python train.py --n_layer=11 --d_model=832 --n_head=13 --n_kv_head=13 --head_dim=64 --d_mlp=2240 --vocab_size=18497 --activation="swiglu" --norm="rmsnorm" --norm_place="pre" --norm_eps=1e-06 --positions="rope" --rope_base=500000.0 --rope_fraction=1.0 --qk_norm=true --attn_scale=0.149 --bias="none" --tie_embeddings=false --parallel_block=false --extras=["capped logits"] --init="normal" --init_std_qkv=0.0192 --init_std_o=0.00409 --init_std_up=0.0192 --init_std_down=0.00409 --optimizer="cautious_adamw" --lr=0.000475 --beta1=0.9 --beta2=0.95 --weight_decay=0.72 --lr_head=0.0045 --warmup_steps=407 --schedule="wsd" --decay_fraction=0.66 --decay_shape="linear" --final_lr_fraction=0.1 --batch_tokens=131072 --seq_len=768 --doc_mask=true --train_tokens=1087000000 --steps=8294 --dataset="wikipedia_en"
Each number is 128 + 32 x the weight over its row's rms, rounded and kept within 0 to 255. Layers, rows and columns count from 0. Numbers have three digits each. The size before them is the row's rms in percent of the matrix's.

# gate: layer 8 MLP gate, 2240x832, rms 0.023, rows 174-229, columns 448-479
# up: layer 8 MLP up, 2240x832, rms 0.0234, rows 174-229, columns 448-479
# down: layer 8 MLP down (transposed), 2240x832, rms 0.0223, rows 174-229, columns 448-479
gate174 101:137142083153088128111113205186142122111179105124192195075084108152103091128121140142103141179136
up174 101:175162137089127122108131120102109161091117187119143172153128130097143159178137083146114118143116
down174 101:113137083080136072134118101094132171098103149141126082134085125119081102129165154106156178140127
gate175 101:132121169182128141163150187112126079138115113181122122071168147116098128103111150093151108156124
up175 100:103160112166121132148104140151137136114107135146134143128083089128147154119157107155103105160145
down175 101:127061090136103083114151143149121138115159150137124121131047205144153145066112144070148093102173
gate176 106:133114084076168117098111165098124137131132105079166098133129085140116141154147174114046119153091
up176 101:091155147191112095141149118149084158148158118094134137147081122127125138077166174166124121128145
down176 099:118104101148070139102099105184134147129103155111183163179156103147108096147128094159138209000105
gate177 107:107157111126173102130096170136137164219143170124085147145040082171133083142142150116116118165070
up177 105:154145096100135153105106135172147027068141138123165116150165111121127112107155118167098095118155
down177 103:073078085146172114195092119091076090121168099098119121170154069105119127134156151165059122237151
gate178 101:107159136152091177107099109193159150155098152131107168119097133064146132054155096118128093170131
up178 100:123125104092129057176177163121152083102140111117166104097148070157030096162085130097164134127138
down178 098:148151115184123078120130175144110164171158145061117154120196178140118190187108128107152203123108
gate179 102:130099127200099056134113044192133168070128137161093202153122094135149143135119092106136133129125
up179 099:131111127110153095119157142141208156084096120139157175138139151141100183125094126092104123057067
down179 098:106166165094077191093099160103146074124122192157169116169099145162097150131173091132133153111114
gate180 098:106130149131148100192158140095147143092193110148132162093091145137074093126110116137126234132134
up180 099:125129152138183133113152162102204124197156162143129143178107195173100146079058128180119132143079
down180 099:109152166089158138138101098161124058119111076088078124070141109122128128126084112162147087249116
gate181 100:144190170173121141105168132133127131089174097093107092159119145126132061150085100134193121132140
up181 101:090151087090138140121114107125126141101172155160171121135136119151126103128175160107130139135127
down181 100:148089130170177104082164105172110166132123162132130166173173107131094098141164067134124148130129
gate182 101:148113158087162105117131093074107113186096156111110140180123097130140115133130153077100104146124
up182 102:131143117073156108095097144127206097145078131140158133086109130206114145103126184181156159150152
down182 102:174108098117111123139164111087098100096151177116097109111059194115171128111155124090136130191110
gate183 099:124118105124152117139168101171093125166144111176042201131132064126154096147121114113140159145112
up183 098:080195128179118116117107095110077158139133063113097196078181070157075089144107143154165150086139
down183 098:126109122117096167091151169144097107087091131138139037151122113115111152169134172137152080093160
gate184 099:171130106102123140146118122141170123177088115123125171124075089183149131136111091146091107202172
up184 104:090092139161132110090109133104162118126133102124117127118147109104192084129147141143181192104115
down184 104:128199126131144103112097114098130150115092141159105123093104143186114094081082156122156173142119
gate185 102:150118140113113134161109158064155138106127132119178180144119096128169092127125155152076132140108
up185 101:118070159114112100097103127117081152118104134127150126156090131144136123189153133200126112173079
down185 101:226204054201075129150133122117084102056131140105085121132140148178154124187110110109118174016187
gate186 102:180136138138191079092108143113119130119113089157180184140122135131123144176034139101171187186112
up186 102:109140145051101114098134099136183064092110106064151132093110134173091135103164128097149109147160
down186 101:090138098126150130105102110133080135107097071119117103120115145126156161109170134088152220120118
gate187 100:187116114149117090101109163102131130134110126162133156086158130130148209063138187113142106159110
up187 098:136111116169133162143166157125118150175075125110120135119123162094142138137093167133132128122175
down187 099:108097119058099087145127146101133208149118116174098133153123139187083104165112121141122123141160
gate188 099:171131147144194150070147083137154090141186069116082149121065158160147099163121175123123106166093
up188 100:119103139146096160118128183136115146118157110146112170071124154178140153126096130138117147163080
down188 101:121122168067097168116095133105091196117116150157187139117142162085161139198133113126100153190124
gate189 102:100074168094148101178179129142189060126122175115130109148041209092173155132086125124142098164118
up189 101:151112148169085096102102160145082087137077125093147145122076110087106112154153096135078115137199
down189 102:161132117115153106213170120146210112119109106112159151103097116108161139102079144173183129081097
gate190 101:103153101122078157093149112122071124138130134073145137159110118091093119141063190130133156160131
up190 100:193157135147107122165072092091112144125150112120100113153098081119157097106171100164128098094115
down190 102:135178118089145110156156132133162187096126115121162177144133136127134168093175119173102166149120
gate191 100:141122113114123113160146122116122084161093116097130126148078122033158114116156155125111125195081
up191 100:107068086155148149036081138086160141114175171104143155129108080114134139145149169115085113098077
down191 103:127118103157088152169097133164126160071153156085058131133116103221138091138177120156114101145137
gate192 102:157165132127157167108109182055070152140081157143118126049092103074142146181153082165117111160119
up192 104:097163137103171134170155148079084132107128111123156076102072111174120151150125161170116122164114
down192 103:152124139102190139090136121055104106064117150107144128091112135141137062154090094173095173034137
gate193 099:142117101185140105122190090119148132160110108081173149078121172131123153148159101045108118149139
up193 101:168042113050140101124195139174188137197083052155147171181114145187108135162162067137102082128104
down193 098:154147084118163139110130125132143111151104128110153087140136124109162098157098150100147149039132
gate194 102:127143159106179098074136169104085124183126137072135139133148155111173159119136119069121179138161
up194 101:135139136104128156175114152134131115105098185132112111085133100170182141144093135110117110142099
down194 102:124166158115106081143134067133155100113136247109150114124098105122096103139105117151145174100154
gate195 086:068148134185138134102095164139142110109162149107094148086139083187110117141146148148197117130129
up195 093:111136091106135084061168116144120162138156145177176123094165057109171085108129070136164206130145
down195 094:145130130094153156144125110099120184179134121174184173109127099133112143130168148095133130178093
gate196 095:094157087169128132126138101107152125131078110099093118163047143123137148148119122142105147211108
up196 105:123141118152149142083160094129065149154084095089131121111147139160068137127111139060153151159085
down196 104:132164155109138178087093111159110064164133094096060123178117088150150145136140075137125169152086
gate197 098:113105156159085155070125080102114077087176129143083194119144094108129119142070142143061082126077
up197 097:140102124102119209117113140062092118126217119104119138168120133099132110116122122136184088131117
down197 097:174121146141073165141113097092051145101149132117110111093162164180148102168120118070162105154101
gate198 097:101121095124217107163044079170195167133131096124104119105117176097097068189148131173140136124113
up198 097:107122160062110105079134146105092106103111164136120147104140124123059184102144134173147155121162
down198 099:103125138184101123121115175128130160075115102174134131151156073159090110120103138089151102000085
gate199 101:120115109185106169121109101164096150123154150125183156095084129105108099129143153131199152144104
up199 100:170119090118169107127089144138148106130090136122183092119087132139191182131102133113119138124143
down199 100:120101081123144187187152190112130164226140172097108129076137100131122139108074124147174161056125
gate200 103:115203142093107103103116149163205107222132119118127155161093133155100112122076102134150170156146
up200 100:178074088156133181104089168099194111109101131134175134070141176129129115114133121121070102141100
down200 103:170136180081075106148110123128120148083181081118180179137128125089178110127085157103089120074127
gate201 100:138110148140136094111166175148149139119097130172128181181069105160089108118179087050081136139152
up201 098:089162130153101111151114177093142114133115111102147138120073108171104182118100116084091128112115
down201 096:154072094113081131142150106115183126133126097154163121141104189118101113167144131091092100010118
gate202 096:147150084129115082111173155122133078114120077119112146076071130105101122095106099107094142134154
up202 096:195110109117164110089102140168162148143184117147149159084134135130097141144172133158124088135142
down202 096:074126170168159106166108123117137126129051141144124068119116186106122147137125086126134155036118
gate203 097:116147182145123107141100173092146103113136066092133147159105088147137148096135098059139113125068
up203 097:133107109135144136095179150101138158141162070098114139091112123096099143119157149153152115127106
down203 098:123112187153184109147146107126142098106117094124106135126126133126174149156099131053173099101138
gate204 100:157051108126136142114135082143144125186073073054173092077098113073123105101069107193109112121141
up204 100:174159127118084179122120138118123134100129144129188142089158158138194115028097147126060135128155
down204 100:079141115105084140131083087156092084124119088120142110056161137109124103103093110165124091136116
gate205 103:129113125100104131165138174144164084102052173160150090135068116132127159114136112156150162183105
up205 103:141147178244131140119183132081174140130085101152092136116118157075101132128099092117136121144111
down205 101:139149151209153107169148149108078145141142182121089125145120149124186085171051093141169155112119
gate206 101:140169131197160058169111091154148143086143164123111131098062115079153131070124125149078090129087
up206 102:140074128112106105122139175118142161128178161095113147097068141108117121072086122135078159128135
down206 102:122082096064140129130174090083135133054125107123075107129168060118144128156076117108153153235149
gate207 093:082154134129137128106120085168103136180139105137148068113100131163158165121092149104123114175080
up207 099:067111081191144175156076054157085126168198106143123109097123112186085132069126079175126107129143
down207 099:106171154175122099162149138143164110123097138098109147130180097127125119093137091155176149075142
gate208 098:100128160210148160127155158065159121102114131095140146194109082153142104075123150136149145141133
up208 098:155117111081134125106098142083102177156121155143119100051077104097103157150138166125162127148060
down208 101:144100109145123108128127153127128155131024125162115104182130082155100067068108118055140123091154
gate209 100:184128042056145164107098062106144151168120174132101133105128129152150120122095138077132163121119
up209 100:168124201148053092135152092114091134129055159073110136155143098059115158179103102159173123134173
down209 102:146127128130141147141093173094183176168119082151146126200161101145106109151158135166146062099123
gate210 100:105129133146148158091134128099037173149143145118077121152134117100146111145152102145126128177173
up210 094:112141099139149111112129096073123166140128116119088111168126147098109082188113099165105165091108
down210 096:183158169140189092089166103063152085113092125199107120128116120102130128128121090101155094134111
gate211 101:138163118148121122157185130162134129132170122132154143063107128054090155135135146167057100134123
up211 099:159136062132148158184151130147101070135111113140087172124141101137130110087118139104147098096150
down211 101:136096141086122170075116129138146143082120137108168110154112166163170108151127138122118091255163
gate212 096:083149125179189063129093090101103118180134084121074115149115127180109107126089148118130154116094
up212 095:151083108103071085175125174210132129114138080089081132161134129082125105105131122070115128124150
down212 098:148174153114097136075130092088142134081090121129154116132142112118107151158153144138190147105111
gate213 103:111105147086180092120125115118147078101118145144086157129082096110168099121169158101128063152106
up213 100:117133059134104111121152141127113162090098084145165097130134095156117118174090144156193122157168
down213 101:095103130101175140171135113105164090124132107138121132119035076130162091148148125102114083128062
gate214 096:121133092128128175161128108147161181115105092140127113114094130197182115141107141137070118137160
up214 099:137145135150156109106138156120075119142110133163107114145144166199147169054104134125170149134150
down214 100:143122082116148093143112106154129101126110077093086131110095095096107140145108094115123144090116
gate215 094:119116113144148122120105134042178145131167144123148149094130123165122137129125113160148170107135
up215 092:150108124121164140093103081098122091099136098118127172088133108144141177133173149117137099141130
down215 096:155122080155141133102158089103101163165152109104115166089117102110115095139148233167095134163136
gate216 109:169110100143106134156107128171186132136159123128151129087141149145093202157134195152144126151117
up216 104:110060111135110096125152155174135145144116162159166148125138138149137169139164176131140122134102
down216 097:100099156154170129088133157088123110150135161063135112154105206128097146077148128159159132000147
gate217 095:128157134122087057108117108097118083136097196092146208115133142164147095124141130141137156138128
up217 096:171140136100146176053133161058116107195102083155112124062166130185148071124087123157159099118108
down217 097:103161131195102140114063091129102116170151182131120138153152148204166092146107145129119144211100
gate218 103:109095132150190094108123104111156088188097110115132126163097156134123210112148106132164179143107
up218 105:139103159131129114042067100119141154100118115161135060154123097136136108143130150118135156110120
down218 104:182037164127158188135064182111128180127130200161135128097104111158131089176154135103154176112106
gate219 104:097167117116130087109126194109112103171080130076108126158115141131207167150168160139130132152126
up219 101:061115122121134137037177149164148079093146140130136177102102117122107088156051138136123141169076
down219 099:054118110132125157138111166086105109155167176140137109159131147106078132164120132159152047001143
gate220 100:055184075066138164083126108135124189088134135208152168081133148082160106135098130080129107131117
up220 098:093125098110110134122110186148131177113124096152209122160135148133094144104135088103100139134077
down220 100:118140121115157129093161148098116087125122171169151091141069117091135051195115165160118136036152
gate221 099:081163163153145129079138116115204195147151184187104166128139150091233154126134099118103151134090
up221 099:136064124153207093167157107132107217208103110154171163089134149137154107126068093123107152116112
down221 103:129140144119131117121047087100155186088166147123124132107126121126131077126117064130165126132169
gate222 102:128139158174144157107047104105131141095092123153114124084101111109117103130108118092104137154134
up222 102:123142115176113129112148169103120089096117170151089102089105202104120130094210079081061127132137
down222 101:157101085187086157126175152109143087145111110104145179153133138150143114170132191124225128052135
gate223 100:103112102130114167074165133101102166143122121082118136146132118119091110091113139113163097142118
up223 101:138110168140134099129094158121070120111137150145154147062153084167096161097091083131129162110080
down223 099:123146185110113109138127146195124110125118157049064124059136145133177151145134168076099100110123
gate224 092:142086124141122042173138083119150085117108125103136156175104158193154093086124133104149132105165
up224 098:114042138140088137120110093136087148138178127121111130150188111145066166172156123110180100101161
down224 095:136092136143128079081149063144125165121102118117127111183088095126134116182137107077194109000147
gate225 104:086151166118131141170130159133125082085123125089170148163075200148119182119159131093167150183107
up225 106:102093187141124113136149140091154127107098140096155116076165104117126108118131119200132105115216
down225 105:122094043134174152078124089144129125222136103155083179096139187135134146115160100157110133216165
gate226 099:188129119177112055131118168150132150086117112140107067119057083157092112139116181143169147154113
up226 098:143125092130126182100176166153140146128151131143117115078113154132136074128127153163111132123166
down226 098:141079161108124124117151109181133129146116087114115095129165120120121184092129095116124152255097
gate227 101:137145131135128190153185119118149085118130133059133126115084169168143138079145127135105107120140
up227 100:084134126085159121101118085079128135070130126126119127117170136170115122086163140121110172105079
down227 101:142118140177100229067101160123144121146125147153100135099149077074078114139097158125107102134114
gate228 102:089149100106059106070136106138143161083181134133171134126138119118150142084140132146099131154134
up228 101:084125172145100105098106115113141108086069153116129091140162083139118177085092172144185155142085
down228 101:191144093139120139130130151112079177164102083124103204106158170082120125184122162164128081122181
gate229 099:132159085153122144027104145154134126095136109125154134147111195148115136075124196094086202136072
up229 100:148133165170156100113144068151151154153142090156147162113132142175093082128167174120136085108170
down229 098:131114103097119088160175101105153114123142120142112112126124110191127142096152131141088087220086